Part of a small language model's weights: rotary positions.
Each number is 500 + 40 x the weight over its row's rms, rounded and kept within 0 to 999. Layers, rows and columns count from 0. Numbers have three digits each. The size before them is the row's rms in percent of the matrix's.

# layer 7 MLP up, 512x192, rms 0.107, rows 68-349, columns 0-47
103:534504436561446443492501512487585547532498530473552459521535416501462563460513382462431449521477526487516439461487527452492493475517472468449493
103:514493444490492453497467484512510500491459461484500549494500480492542568458495505466511479548451539413459472519476493490426531522467501443422513
095:511538500409508435530529492535507499513421521462456535495479478528501548499481428561399436550513524452438444471551516476503448481433531514583494
109:484460452463531549517576521522498561543521484468499541430569501537478564530530485513536492449471495414474488531447496444529570440502545542441544
109:473499443554576480429499479481483526483543460508497579505352544463410540519552453422482452494449541553488534526538458501434458512498525509476493
099:485506473471520524467505487521491489500501429425437505491522541495490522546413524598472506557528485510535615413555474544470567538494457483547527
100:497456525488516526520545491545442517571525481524470470558505459562490481445556514538489477555493501538456553547481497539550519517498493467553513
100:507575546472545537471526488522521456498474503547522450461546500525551453526454501561463487449510490504449539505472549483487517528472453510492502
091:503459519483446459486487496495465560546543484544504428535422515521527488502513444501590489464487512459540584504448511479502461490490535565493511
091:522494493480524554508492517488468430507518460543509501535488496540548495521431496544520504490543596582559471493531475518497548432534399448505473
092:479439479563490456434554518524485559486441418528450460483488537553557483521577482492531478458542511535449463494472586547525469427514544515577528
105:556569455511501436553462496522511441434483501411503439532490440528482504481492545479467583513425480488528481528471387455530443511490541434473449
096:504507502485533517465494501544482512531533558558519515507540510539525526458443441454480429516507533520518497523590512422559564537500488525492419
102:492500473440507484553471503439484459498437514498493498496447472518516503541485518426570485561449577529512533600502483494508530508527511492515503
097:456503499540508501484450548512545510521456432469576575520482496549537475505546497512512454542463453472491543470487455542470559545547544439455466
101:433440432538464516543491487498567515526410555504463486489524485457465518478513454489479504499517539524490464445444543478482436505488490397499562
102:546562482564458462549467562469524457513458514526448409488462504488489509481488558497495465525512564586492470484537476456512514549556540499519456
101:554614465516482463523479495485519507525501560462514466529472461456496469510481578433510511498480504502491513511514435492504478538511512465446474
105:495491539478482504490471506480412504509479528545542476482554514549535468563454519476489511463508491417516468540529549505451452491472489452530464
107:466502513537516567616520570456481476521492484468509501535462553508533550505509500549518475452468500506443451502427513421546473474454514467460486
106:561527511481467461467522567536430535446488522508474449516494453473534500457537521508535567491512482524503528482401500480512552526493492457560535
099:511496471464486535503531504501486439509563455508492479534460511540520490477471592480553489495469488491517490541487435486465464507489532510467483
098:498469509438508505576593471446507505468510505546502457492478487468465484467505416534532574477496552509444544468543478506514474485439485426458503
098:460485439588502445534506542481404438517520484499469463528451556508493458512493547441506533495448499551502506457481546502456442523478521522604519
089:547473480458461488431525536493455471436540426560486515532495468470505509507442516556488530522518484466510472512533449530487521496522454554520513
096:534462442486473457523441478480452485521483579571506396527502543433424489492525471549542501529506572509513516502479488506493486496557491487433511
107:549475535585442494437510405450483469530506493566495514523466523540475552511540492548507453512465479446479431500512557504494488567488485451376492
099:470514512550528484496478475471523518501524478446464449528502523478465566512574536397536493521425476509551499555523466425485544547507455409483458
101:478522519480487613490542507545445552414482469498556503487578488570510562502424475452499460528475462527493531526477510540513536533491493490478467
100:494497507416456524524453441509485505527524425481454567462536519497536594485504556502487470560528505542504563531527552465560481449558516487470468
093:531512447513505513464601487478556432491522515465510443434412503479528468485449465588459508568539406495488494548414481530493429529542527545525508
098:467516521548481535517482481475508375527487543508498574488513437470499537538467540524508525467458460582548518509553519432532473531456503456476409
105:548585462529459533497520481502550449540426567538468564439461535506477523519476481511520504502447499438458422551515586513481538556494473495520558
104:543481446463565513487501520475500457482491495515518443509543516457516495464549505446546587468496494509477598484462515500448401530548545427471530
087:526572567455489458562464495485493584405468503452503461548470576534448433445506507434491558474565521474489455511553438465518466499494526471420440
107:480513444524480545513566549412446552491501525526505464485497505511495445465488512440478450506488533476468507402513506494560535436533438414504441
099:478472485455387529396479556452530550563577483481547511479448436543454503508463432522498497455502453542550510424513544455468498468544509532509475
096:499502465508554468541425497436524472561511553528516468489463533463508498519480569516512457543536431480505494480521475517516559521536477552466514
097:485444478481519516516487526577495497521547406508497482498431542553467494425588456466437441480496439490525516567528467511507592470495536464475507
111:486511492447505548469549538440517448457461487493441473437477513492499491546550447510506510513477515449514397469458539486449479523495523559505494
104:457529491476522457516511518492533458533462530538473552470477443476483437454558528443514572476489544490548539513499509479485481497449482511537523
090:513527593501572536519580553512514532542499446469557495476453539489534503450513459466511533461484563501443584489503498549498514469484502518502421
095:463486414520496481536581509486495489541548544634490487445484474573450461432525381530441478478465493476478416532514456531472514440486586497529514
092:523443534489549484477526478460501458565537519500504537501508568524475445541550403479513474456463481432495526519576561409486436519483541445543587
099:470435498508491603488504450503509499569568477441440506534480500485472489535501503499530469518508484477513493501486515495486507553597440456479474
104:525493497472490449525515551582508537529512459556492515433488489455434449482559583554585528497485552469565536508510504486507485493455397496445478
100:548631467470578520494403466505520559514504521552453466488473482520506505466457525421483456562531473462442499502509476547495589536526452481485511
107:563458569489474449581534443497562527450518503486482481541561536515483482497469499479487490521492522480572549488517488475518521436472540380429523
109:523502460529519525462479438530509464461430504545461535433461513479518548496460500453418494533497521445480531525567499410510438504486480428552538
100:498482511449511485458481449484489451607508549525491481552526459494552539444510531504478495509534552565511545500531488469487535561468440513479497
094:465520547508469559460571557494487472522601512511478486582470560459451518445520563487523499538517436523423538538424439440504406491514473490534467
101:482514485531482550481535495439430506498529460570536592489444540529525495547444425532528443431533481522516478503453479560489455454512511473500528
109:525577531478500488539446455528554467497497504498565467490504482476604500580510465471473488487425404503487469397477468482501492477490514556507567
086:479466470480513524459501547532464478501531466540439497493447455548512513525458551550550514490505504486487491468524521585504490476507487488506509
100:508479545597523513458445502526536495453472444469510492459512469547516529432522463482509511539533450502570535514504496511471466430454527497475457
101:481532507461572508461565530427556467480529489448482443534566557556520515505526459502484381435522543518450442493450508481518487507590524489466587
095:496528500480468567530517489479476441501495424524566495526517438497512515524490538451533501532509544543520508521428481512517550566546491468449551
100:499448521469501536415507476557497463494562402453516523514467542459536492473562487479563479490515489507489466464474491514470450587584465509471508
104:435460473481514518549518522498540478543559437513475412492555547519461555465488492538505474474556450542570455437474521521574541545493563457485524
091:451479480443525525550413509462515527532501554498464526505478511448521526499485530542506462512504442490477488479458433453422453561576529446498458
100:535566512538481499456570410525475424479488503504485537451504483565474497514546549469560510509429500506488476509488442513463467447469522560431477
095:518548537433477473466493489508407461501528450508494535555486488513454502516509502518511466510545565485502535486532544491463522500524477463521504
094:483564545495484471550417459491537493537443551490498454435505459543464451510482537437569500569499547450525485511457475454498473457495497578474522
095:482587464528513482504533407485539544491505501548540491526496443517556523477471449499534369476466482519537520496581495466551454512547492536485476
101:496523519562497520557494442461493514509478453554502506547544558498548493504433473477558524400552593534452466477511480535544526465406548509475504
108:411466441515490493426430442462555521444486468516532516457408457537464502423491447475570563440476544513476565443554513500556464509585578469537477
102:478548504557545524520516481499487517515492493513481591552465492509473471422486490495566563449483515469521539567455544485486531575514512527485488
091:572522518457474416487533479468504523540549538485525542454506579445478531498439464543507458471480535469456505524550512464576433528420501579597504
099:519512486431517515529477497504544480579490576459541501496543573468531492504505478495558458509526487439537532479513452534514483466424544541528493
104:501508529530441472481457455421510537505470509522493487444530539539450455539488449500466483528508473487555460482516519527571558538534487537528485
103:510515541531448476474543428519455474498496481504449448539489545431524498599488513507512555468534489523491530511525472525511515492482537495501569
104:453480525577493494486578512467513524505495446484487556504500478427510498455488432476502486473480467502486489481556566571473506453506432542470474
099:473397439496517426462512451562491566477516615509487497510468477480542499493548523460516463553433501524478460468474523524439533486510478536475536
092:557497531487468455487511459538484487539508494509527583579513503545517471550461510514498462470470474486487505508571493487491531534502446509511442
107:502481503514442571498530535507558526490505506499465477525446569478444597441510548516525491548555564443560462509490432511477460560549528519500477
096:472489493537507434521474525507570528550517464525467496421520461495500479545561479490535468468492497537481474485487538523479527491508497502514536
091:490525546564553520549511468462486486540566544536581563493545473510509498433449481486567530581498485482529572539507484546502458573559430505519402
105:456532430486527488518441527532454479577447533476515524524438459524495511457513485501505492510522537541497509467489469483605596419462510408478542
087:505468488533458543456426585540500559425541491533505446498471512498424480520527492482502538458489497564443490517479455531519415463499492435522498
100:547436470504513494495467482488447599466526512524495533475470500452537473458537410511462526531474565560559502432495508546530494490518545525475518
114:456500501555408456472478470540560480529493504497519536518541495458499503454469439508539475525540499492535558524493444506479435518483424469526560
096:516427582517471538470505539492470469497511505502525509537445509478564465488509597492478526533526490501537502477487543524517536492476654500524464
107:530532413495511399498517453470520443480572530559468480556513409500501501461590439525502518506479533522581533508512453487528424510488536561497512
096:470499480528519494537515495479524527540488532538485432524600549464510530577496528516439505554492539411514504553444491481547400464482551507579518
098:472492491501449470451478495568469416546454487463485490429521475495492452535495415469515449459500440455528458485510459493558506458505599485474537
096:401481433492610453484580487569518491458483565503495502493598531524469523497536536524490432555552529474550498495534517483454462522557484468485467
095:544516547513491547507455524550481494507487492545530514535550476527500398471549427521543561452486540554435522496572532473515444472461543539498501
105:494532519518479386410444462519524485503460476520469486511533492468537448473507461551530465416494515492484535522458452446506560540498572472523528
099:521492485404499546545510517585492462505491508496463432560533546558502416538552455441512525473510493472469464497507486514470518580508550501536550
096:449487480491444480530546500503411485546493510528470506421541528456537520444526543535534555441520578517525517531429482466562495487552566453459490
096:522421530493519480460515567470521465408554487498550515505530493539487512498531468536478527471534498518547473481536465520458461510501494511521487
105:494509535485505488534462491605493436481580391500516525513450473527473550531517552536485579503493471489494508474501460490434447511461473579546515
102:507438567490506569470513467459570544496566552567440532507480473485485499470541581516477513529461520464528508499537525540493469553544489474500542
104:514480503453516507415500521540522465429463510492410499492469489457548600565503543466439538423471493438540497515526506461561469492491512520459494
116:552467545507502494465522444468553571503522467505509515566456551521501542449468530473522525548530468479535461482497547467519541547454476532515494
104:528562507428525456530531455523512518529471511534540446511519457534527507473442457494480486539513556512517494557505485524530435550544543458505572
104:498467517489527463537541555499447513519463541521489528528550536504520526529474479485491555532492533501536554495546428441466451514502505570470505
119:427527535541477531423532434499525501470490513445510548461490602537510512480459495509489525532482588501493478430556504463506513512577510504465430
106:494379505564469586497484574485518495535557481508487477413464425479555464522511421545540494508525493484535487490588445490540429550525536499533498
105:459511525496468462517515437493633516518518493451529443459411527478451506510430532506515451543555530532490496520522447485594549481573529525447478
095:569513527427454495470459449522536530493521586516424504505489548519495533498455582521522464549511571543451554490457478522488536504458560550571507
093:543418530446486432497493443482440415527540493485514508451404505518533470558487469542457504468507493531571475483572525454485473497517493495531479
105:440484474502533516470525483479417519439468477567465557530487502462445452529542571501472524532498499534511549477440485546475564546505444509462478
097:533489453494487483548512531458548473419536532484490459442406559537509502471467519476540464455486540459471521537564547530497478551530513522407487
094:469553496440477482491511523519507566502471504531446532574541447496454540486430559493477539518477458492532544467509493537489485562506500505486462
098:474478396495468551500454483493445467506481501514578572568440442529540492469496498513522464454455443504458486507579521514490481542444492479451568
094:515538437490523597520538499566469464559486466485449545541516497453521498513497471491532562507485572479554484469528506485496475607485497572528519
098:500490516510511547485452573516473521448519521452449479512501490459494512467512503453517413503549531482381503546511442494535521476406566441537460
102:475584495519488489478531524481539544477476491560507464515555513485578505534487431496530512529500477506486457543550563519467557532558459530548439
096:514474428553495522513570476589469467466553493423473448488517500468482442458534518572474510516534467516493518477533482509524531510497558521532504
098:532468410502421517533532553500490449490413526491444465504612528552492478542476485484542397562510511490530444523507546438511536526439535515505531
104:499510457499555484491524502513480518551517446532537481539509503455514552492494499525515534551532547492486555426463473496495472523536517517537493
097:543521522518476419494555442492533514473569470488543460463444470485518477509525512504489468556475463509454509568430488546510485550535498519534571
093:540511483450555412510480479501521580421532511503470520492497517501534536539500549520505485461517562462534466603481470471478463436463530484525511
102:586554518479477532457463446436448519528513488464501481589447509524540523497504558515440472512482529529516454535434477482521573525520495470488544
089:506524504507478504471499506458482515467435434490473488556526472536470454466481502585474512451498516539532523543493427473444555490411467478566515
094:469485519512530555407541564530440533477487479534553536482525472551489514537613488483503497481522433438460431471504565567473428476499533522494513
102:494503487515470538469486461480494422483542488549504524500558443538471459501519505397477527437528531501510535543486409525555518487475546545496543
102:512538504489533482608493378541526544545443506441457494531514489510483466550482503553550461532504470478504491540468422456582540526501521504419444
107:515502447520562485436516448484519492495486558472513507523460566509529520500515488534491441526507493525530473524491464535486456539493527526452580
096:506490496553562533530492570467495521481533482488543513449471449543568469535534537551478515479426509510430512551502506524559476491508476528452548
095:502576448514503498514466447531490469519499572531528508527522504467485456474489502509495479481456494462494499440511554500617539475523501503551472
105:509489479505387477512530444457486462539520496570540462558496466470509530503460505505510479499576500470449474459495495488476460536560440413495487
094:499425484478470509481511547511539513538484548491496497523496504433505511441491481539469544498522495467539510509468494512454521508520414473572504
118:466517501566508576508515549511463515503497492520510535460493485443511518483422461563528530519471525485485519518499459484504531492514556458505431
106:422551486493464482523463470441550476508517430475406509473496502517499454433520472534539354474460443499558565498521562545547494523548491500459551
120:524510425519473551415532474465496516408520438458515532533418533498490524497475623554523491540492533504570535519434446444519527514547450523510479
104:529462561481486523457466534452571548502439552537544510460471563489434553492553540528480560555466540468465523535601539506535451489479522474452483
103:520525521455542467537528446456554530502494502502463586517477530500473513552492469478488458548502463503460437487460508419473533470491540553414564
098:454555471467478509451454466511507503529518523471507521464457418550602482488454512476440539569516529466508585552552511475449546519478489572508455
105:494510456520461438476490531476559529528505491544570460369512527510467507479518539472492554517475465516590483525576540454515465474473508522510537
104:460527509539544495478429510542551480491554447459527554506488427461492489523534525479438580478443511490466454477470459546553487475573545485491443
104:447486497530498487432441455476447472454445515503523539548509545502495491563480521518538527610475473600524554507491438533487483459488521523485533
098:612479492516569517477488495568532501560466547498505584450411452502472502485525502531394425510495544501525507476524544535376451539492495532475516
108:633520538476577492547538574539497507484518531428493536568448494509466499467517492459499542492528522440501469601509469529503524475534456539503461
108:466565533469475512511543419534445524562527536520467525490490454527450533545593506511503497550474485487573490499522465507499556516476496495580537
097:552515453502526540520426532502497514539523460464501527465549535494459540492571546467536473403496514420490465497534578583529514542510437502533481
095:494474494514475520461525497499454585520458555492499460521532572453484523501521532504514458561508544575465538497481543525554553461466574517500525
102:606535527588509509401460413495475524471571511483498551485495551502527450529472476537512474460467517440452500490445501523525467495513471454533486
098:506467466511573393455564497542452499436524473498507476494548595475467497415520603538500384484533516490559514495430496499500476504478503415516555
095:587476508501543503455491542514522507498505512446528491461516435518489522474496492548498512566506479483566527450550470491589555490570511530468451
114:540476437512493463549523423530524456474543453483507527430428437576523541441501536490554440518457520478500441529551478486545524463489544496421496
095:503491490503532506529480530523548469451494496474514475485507498525565513493510506512498511556491520495529436493463477579457504544507403425544569
103:497495521463517507455532516503461526505517512519497495479464526464419506506461538579460585472476553432543503476493464455450484543571488459492470
104:482512538478490433486461493567538469477467538473482498509482491493544441495516491541543560492575486524459510502556506494522497510546475484444539
102:447509447489547509494499460487484497497534470503436486494473493505496558479507556549431474487515459483384586488490525520487562502528505454520476
101:424480522426453547475538484420496525512480508534424543514413477486490556515477496439524579494487528539501462562581479541478515426488526494399441
111:481582550482490483528533427459504483507512505556463544461515538463508472549469517561493536497438488525417447546492593562488518522476516491433456
106:471458431473429419443482494411469498488464503452464527497451467488501440479458468426506562562478487592526508485497495465559544443426530550476491
118:439545512480508474565566501531499539518491623452529437522532496500552524524459484530532453471509365405459541493518538519502533557475487542385505
109:505456539521545480579480501464545523475475531436507422512500424493459482528608441514551503444517513517516514505580565585541409509523469517513477
107:504525519431557544451492475451474582546509550586507565563518541506462531491572511539565529482487504515450477478500498467501482462538575548486496
104:535452514521481455529474470537455473564553455433465518535469539481457526492539541527474485447472498536468521547499498502561542424446460549557527
095:492537485505502510465464487434503597463508475442566516454554521531512468426530500527546435485501475450469515439484495472535474495528479459511505
101:493519484503464449465548451411506396498492496534536453532537491514444495477433461509464476446452485444403506439478495444454517532548443515538502
100:495467468497547541515510471519524477487516537515506541446544546560454528537548555450532518465482495561529512579507524518413386529489525464558511
101:451497514471549494502480547497588539504475499524515486496536440438474481588497481472430479540484528456484435544453496478503551542526543454449481
098:431516477454493500448520492495509497538485542496533478479574480522538462568529512460499492467474487560471519477550471446564456535457478456539569
095:504474474595540537558440508539426495471450536552575469529498452521464526453569483466485471468515482508465567493449464576514548486497507479500503
097:486544512484455536510466472521456454489557455499497562488515497541508427487521561475409454451514469509577505448510545518541530538507583505556486
101:453558492541453464524507514475530415555590531470541488518548499500483454537496501517537452531497522495498485508475477454532533477500470494456465
099:442456508480484534439487401535510479466438486502502462423521488487493462513483503476516527400506444518534449422452560577496517465512469484454486
107:475526501491485544560453476511521495526448564537552484477525498499590443534502511522521531481516486464541474572493449483491555557530541462476491
090:455504574496584498480547495539518526575511490546553555530522527497571467487481455552446543508484526489559453470481556509503482454567470562563546
097:473440531467550458542543403540512511439476476512523494460474495517517564526454483414509524509495520488493477496502504511453502486461464479510494
101:483430507636460505394542518454505474520434499509573471489434492396490525491552472478442550495484469465447548512550515482495466601449448568600490
091:529450570462516516549448498445442425518502530460590561486533464426530529464488509486553515476472512456563553498537491471553479535607520558537500
091:428543520568516452531456477507475481491560553484447388512466527514515535550521521507461510478543551508558520460457454472481500491457531552508501
098:580434540563556452486509578494452548404510482444486507469422497508454579557473489497508503513536562490492443515490473505462452446444488531569437
101:454580505456506566551444556494484477559568439504506532465528466476527547574463572538517457553450433567480521466513523497534513472486573552505498
105:542408446519503516509414531438456444551440495502580477541480514494513449531481484548545534473524527407541437494463495506472589587519547477487492
095:528490409477477440471467489443601544481532463531485475466440472585481473543536529487498528512492515508401505483538457497506530483446488485461495
104:526449481525447444469505448501539411430435537533473481521440413504467480516507492537489552454478501500519514519496431478526459427463527484507578
102:455497587400451479473450484576500517497545534491535483544492483443523460521525473548417456504577484504582483461515498496538550527445506490498487
110:515534506515455509505501499505470510481486447515533502465499538519486435557500482442478487528554466440485522505531455417545496470455543449492601
103:452443416416495409501590488476544441509528473505551528575506487505500512492491445539446496577504528470506509454465481497471474442493546454532527
092:564387513522539489473523488445447550506511505450537457518440465393478497459510474470511515582451507475516480495576544576468454465491473541455496
089:454579519492440514534522535563471508541462487466519463422591585508564518562460493549468539478548464504478443527520503487514473483489485470482538
097:521502471524424456486479457480490558463467495473517552489534567561508508503512498597459557565510529480543461536504472529527477461549466508532537
105:456494444489541496556481518506509515507511476525487548490492474501501496524475532523540453511494500422567513582417441444494498570481430544431454
101:513481517496513532506482507513510480533461494546562549476442409485495482534447528553482452471454459457468527483484572452527467428428551547492563
105:539489526494513489509486465551487448390516538380409535555401464485546525547465516466525442451567530499511440506518494529461510435479524602507482
091:435571533551470440624537514541492441552475522516477518474485550551455530483515485484550507569456510481484453520419556484368507513468511443455515
116:516534512582498482477471436529555432517462485517554522423524516485482488505485481535503477453433455427551501479476475486452544481498478451454501
089:516509562487527452492564456540511535536452501538531492458531565495512486507509477536475511462489493478441505531606471556486469510468471449539469
088:495496478490520479538443514443541557508503470550500478513550546534454534439451527485437511516472515406500496516475482542501486511446518514487523
101:495505453497475533398458518491480529571524545491473546554400459503499557449450538509485551545480515508463559492546532525434491436516511498461574
106:439499452566485504513516448524449483508582421484508530463496490501485493548549517492514531460465472484464537498507470412496513543517506468434437
090:539551481466531439487496498535460501487505544439561528508503469483496557587530529564488537500538463500516463483490467492425454521533421517564506
098:438511526414523463440492485533510490530509508556558468445488510410465450452489462635479517480503453470440500482455446453535512499510525505526503
094:471530479536487522488433550513580494572529456532539501518542461452449502462550540548519438494490496498562518508465441488538586373525517549523488
095:466444500536481485553467529538560516519565505483520465500490537585491485439468499567517533570473428455515464582481481466477509449557529574470456
100:524497457473465486502476511567532432466526509474533514562471447605508431464564511513520496545488517558478459529478466527529509451464572527532472
099:491525453475543515512530546493472463487520518492530465545489464467496491507498476504556516414565509467505525514474442466524526516495574521549529
104:482503571572544499535454412574504488524523525503523504471396513522476492498518531483487540474481443546460492501487432490508457392480441464501472
102:479464467520607564481543493515487500520505471517512433507529483510504466498518524470514498501496541563539495525470486502493478424521468456505575
100:502514469502489522475478427533470466541513526520524453537506515495494385401530541426446539496505525456529466517457449540415500460485532470541510
098:521576499454526465600553520442478445506493438492466507468526459423439519543433562523572550545531453492497488525453528477488500499518525475503492
101:514565517474495503541534480465476490455457547529474499503572504517449473428473534575502582472443491491567470451446539496490597460587475563517496
096:472504523485424553484628521510444508514494440459519542514506458492551562524483448507454531530530484537495476550552503465476508481544526518546468
095:560515530453525435433558549503495506506464513510444441505507488437547557462480511514544522516507490463489486547505470490569460491560583444442482
092:448496550583442489527499498516492545452469440451570505578500458471480462534450507517542483550522533518460508513460462525561488427487493420490456
102:543574512602523463510509531525499569459487445527470516510552504569508482499535508485547460555440540487550445513513453564512496542563518430504433
097:460493475544464491494405462494448455463493518554503555478507564506551546546470470576478554509481476423472436416474491481505561535539452528560476
087:532567459540461477564597527531517467555466556513529513519546539486468537602448472521546455535461468461511444521448534464475545426578476504491488
093:489480499492495471435461492523491450476529518477445516529526572547546498495438526425483491522460488437573525485497495524461462595455554559507518
103:461440514498500556407485552441554472557510510519483480492496515513488514448594473504498508524536541514542518510496495541520489552494500551551463
087:544450509527522504494462457521574480535489487549522485574513483503452495418485477523497555545510423417442497529507485479480498542542537545488456
106:576567506454496535504437548467533477459498514517519584531463516483445486410510480494515509485483531453496528545495453460549459515518458478528532
108:480496441534480463540603538526538550455496446538512530417491558547455539457436526490511514474480505402476553541470493473437503481446466466447521
111:515471558464546468447465492504491484468467482468519579525444430435505528430591491416527543600489578534529502521452482517464486559515489472562493
096:486521525503479500499487476502497546462493461484554474468533521526443476532468556512484472533411532544563497500547506499511560530526454489492501
102:511504529476493508542522526440501558569490463554473486472539475511523499567446383507505498507507449590542539428556442464474569512544466450548524
111:563479475534526503487415426535550489507478550497541421463529522499513496544456546417469484525475510461437453477542481523604478495505495530450477
103:540454460479487497498475457542485499511490469495547592577557475515520552524422446500462494481478507536483488453551478476597506478443493542454522
101:548559412507530573444534490520568498484443446520498505445475463545538498553505490462519519509489457519489520476483477575529402521585560565512519
103:548503539497455507514497447522584453495448526520455537461517533555541563489499598499516502464441527518508454578451505519505536410492552490573546
086:425505535473480552491483450444497549535505510499471497494525554530553531457497526415404536503511478378502503545599493472523462578443525532489519
094:507516539440519541553425529536493555474502484492619503486501477513538535474495443495504417479511495551513441510450443513538462498484535521544516
095:520544468539490486534495483516534470460521506537530565432522490532481511537514483427500546452483479447483488490483481467480539541476524535540378
100:486495482459496482523555567577490506476461523524533504473519523499474462440465488455481522568511477553600492452523538473488549531484472498463475
113:569514471566489499571521502416592558502522507494500489578423492539447488420437529454492535478492516526487593497516518507479505507420494487503520
102:479498488583484470523476562563554526406514483413501527530506518523495510541463473524431480561506492525399500494549533550496442557509457467464441
096:509492498516466483463438576491507512528569515453496508487546551509494519538518529516537552485501522452523532507453479544492443463535558458536497
102:512537487594518516539459482534520500471521492573444476507470465456507531507454521513517553501522586511460523547569494411514502522494527459520531
098:489461555524509488502487526565487477507541507433507511499551486499516484504518450519534471517535536411447492402556552554523443523502474511537530
100:456457547508446548483552467481560525439554545506469552504515526506447568494482501466512524515483552549538453496548514479493513484462449532598526
095:580465514517473494437384488484471520547517485521487521515505442503409528502518511470492456515534521447512576523425512509581463467491499508543535
112:520521437536511578528455504424561511479501441443497471492560478505425536488482475427520504497487448471589480525422556460521536571490460525479463
103:458503438572490460532511512509444529520462521493509468497527480504553488498462533437506466462484495421427451479554525579543487407506477465495527
095:490583465483488546500512488603496426546487537546492502457478515474568452529465520463474504462466523518560507492525417487575519567511517508469549
098:441480483426425570547547502434515505510500494529454507480533513522513517486501499422524421524506488561485498492490440466467454480460462490508495
106:514499552494509474505513514506619483479492519485475485472474458545470461510518544480409502524529588481454532524484533531500531476523520528499463
102:496379477483483500428539538451485574518488417483521523532554456496469504447557452571525502443548588501473623514492472491485476474597523530572445
098:479497486582524501469517542465460567489508438490537511485562498455535534502467455450478532492537471540494563433537527399444595481459525501554438
111:438540586439536539521485443500425491546522509415465504535534537553504496492569538530538464480492477550527482560484531528514454518532508542494507
101:490452507492515479532501497511544527527529484490515532467551495523591503541552489486487476446542509510443498440549540549503525415509624518529500
102:537496486454504496521598604495406564469527442559454521461528545516508446478469528552553524491508556502583584430472492483453555505541483490518462
088:475503485535408540542430492468506446560468566498504526455446496569513527563492535509519544509499483462476520530541437488571546522524568486431492
105:456510516581429520532504441501537441467467507485577528392451513524516453555456555525517527536374496500461492413549496472495504490430473524471529
101:480506496535507509489527441579442449454501468500560512483498538489436554461535499560522450456531533521495471489559482520513427441571482501566571
101:468513504475548540493505457472480534458523493575402534548456460506477444475561506525505562556498485488497515471503485482472412492478623487455491
105:534510495446528495439496525499495504489460473511468549535469551533505538470488518512446467566529510459586489507525587483533530478555596442545419
100:478471514538487552454526487499502514585464529460502476488486520526501502426588513450364528525477519555418548409496528472488538552556547554520513
101:482492491440518533457505486531510503424478548464498481455515495476521444501388482471529521420433444436550430463449520535499450526535562537457536
104:478508522581500541476508506434481478461525398518533509479510482430508507451488510527491491484545589543508459510508483475495494520477569503519498
094:464451572493559504499596505468485473486469492536500486473536516434478525520528486482458504477590517453527551485568517562536499534545485510501525
103:557513490529459509464506468529464551525467621516455456522509407477499472443461527504597584513503522568488481532438531458536552499506501529499491
104:521478451513533488485438461508524556516490546474489496484519427550495565473524498548464474556468463472426501449548543492505479587488445456480448
108:551485544604484417431526555547489550465547505523471476529462515422449476472523565476550440525461598478516481507519465504488523489559476517528479
103:470548473532509504538502462484572446558503585527496550483439523493486426476459492491512519592443526487506506470497479518472507539449468488481555
106:527475499501477563503462519428504481440484533520521521486557536351531563538521429497491421506476509529485471509456525563492523462493575497528501
103:508476537514560585504457479539493504519563510518540565445560478505480434511499463495459590510499528477532512508527467542490472466558480499576494
126:491417523483520486579508507450574547534463498516505517535609502458426539535463418562519523418538455483506493535509493492470521481584505554507410
102:479520495545447546491505483516518542523508476567508530464496547511423477503490554505493453426512541507478566526488454424515466546419496529480487
105:516504524468447453529488580500490540493522431416491513528381528447570538504454473525504518485548494557520523497554478534550449479562505554430524
096:519468494486461450492511553537467546487503529482539512537479462488398483408493536556572451521461558523563526477456455527495456462516523528406477
115:424510508521534508502515518440446488519467499488443460518510511522539462475536443507446523525564482495495533555524531570440528500509541460503455
094:499499510475538487562511479513502511445541536510461449587508454480522484450511481556518509436477519412544501483484540411469542526534467628464469
095:546542499474474456447515515518515488455509513492471488480450506545497575523416447479551495536501536428564475459571459479490522540492471525495544
100:529559419532482439599466470520477500468469447481510508449507538500503559427470569464544520470491541431553461503504505526517459444402494415474515
096:483526460518509521482533397455579521407466552514449504474499466464493534493464534455493557470492471524514508522472451491446504515426468521474558
093:493525457518500523559429470571527518511478562472474526537545486530472493522531522441445447494479525449577407485477531500517468495498520440496530
098:543477531582525518487451477434534490536449520532574491571481517512456489454481513499501523515474448551567550533550476527487471457491482492530462
104:395448537468446482584502457430483497531451484544473590558495522528494550452481524585500475536490452431543502534544434473479548408551505501544464
096:479555534520562499404534491520515512464496473463467488494505439525495509510525483517523454500594414522463451537430476453545507506482419482554476
097:503496479537494471520543530596520512471440557468511500475485502442487455436493465507562521591453513500426435494458518515506454519508576526528458
095:504472519491567540530482427529496490524562531464493466504470527485525443464483446488507543529540537507552480538454458468546482560517462484534546
097:419494522446530527565449519497515506561597531460486544520530489516502481503460471521490444440509514510525443524511535532486557549490541461522508
091:517447547548460503460550431453424493526530575547468527509478497555470495489490503482500525450475559491508511487472465460487462433424491573536597
090:430469470486579505506539554528519431568473477562459511458507525515547518532509501531488472530495561497501488467497540472543467581467489481470492
096:476512514467454522456537541473567538465473495539430442496431551566449494461503513428525513527519586438425506499502521446525511505537513493459482
101:516505542493510508488442516477551528516523515409551482518517557470557487494444527494475434509521462469501489492577431550516450504497455505502499
100:474524496408507577550504506529498501468471477568522564505509538541432572557553444537541518517527454588492518484484472499501517552486450518479494
098:515478513552464612526508508538509515478517508421475566441480491472429549529511454446566517519493543540527513504525538460490476524433510544455428
102:535513501550453500432485425515479520454529516546526511521490511553547477483494486485560554508516467618512495585466456499543416504425434557571529
088:520484485476524542472505545508525499528478510464471487495596430475436546530455568590411508514475509574456482532577480496547477536504500473491559
094:536585470562533539520513415477480506475440592550503482439405568484491514559475509443451460466511458597527484510475532539520545519531554551401469
108:587454480498526588441493650494572464483465447491429412484495540482475534505479475445453478516509612527468513490454460561539518486567522493471496
098:551588511544510485476562462509461469468540426486529501457533562484522436535541501491471536463495494542487387508515524529488460506539442469499482
097:430525476509452448533537446521489474489489521554540510509513572515544419526449485516589520485428551463494570520521492506520532539490524601447408
100:512495528430527555490523511483431493514520477458457454472506479458564595430521521544506518493522536427483567568525446509472514478424583535451519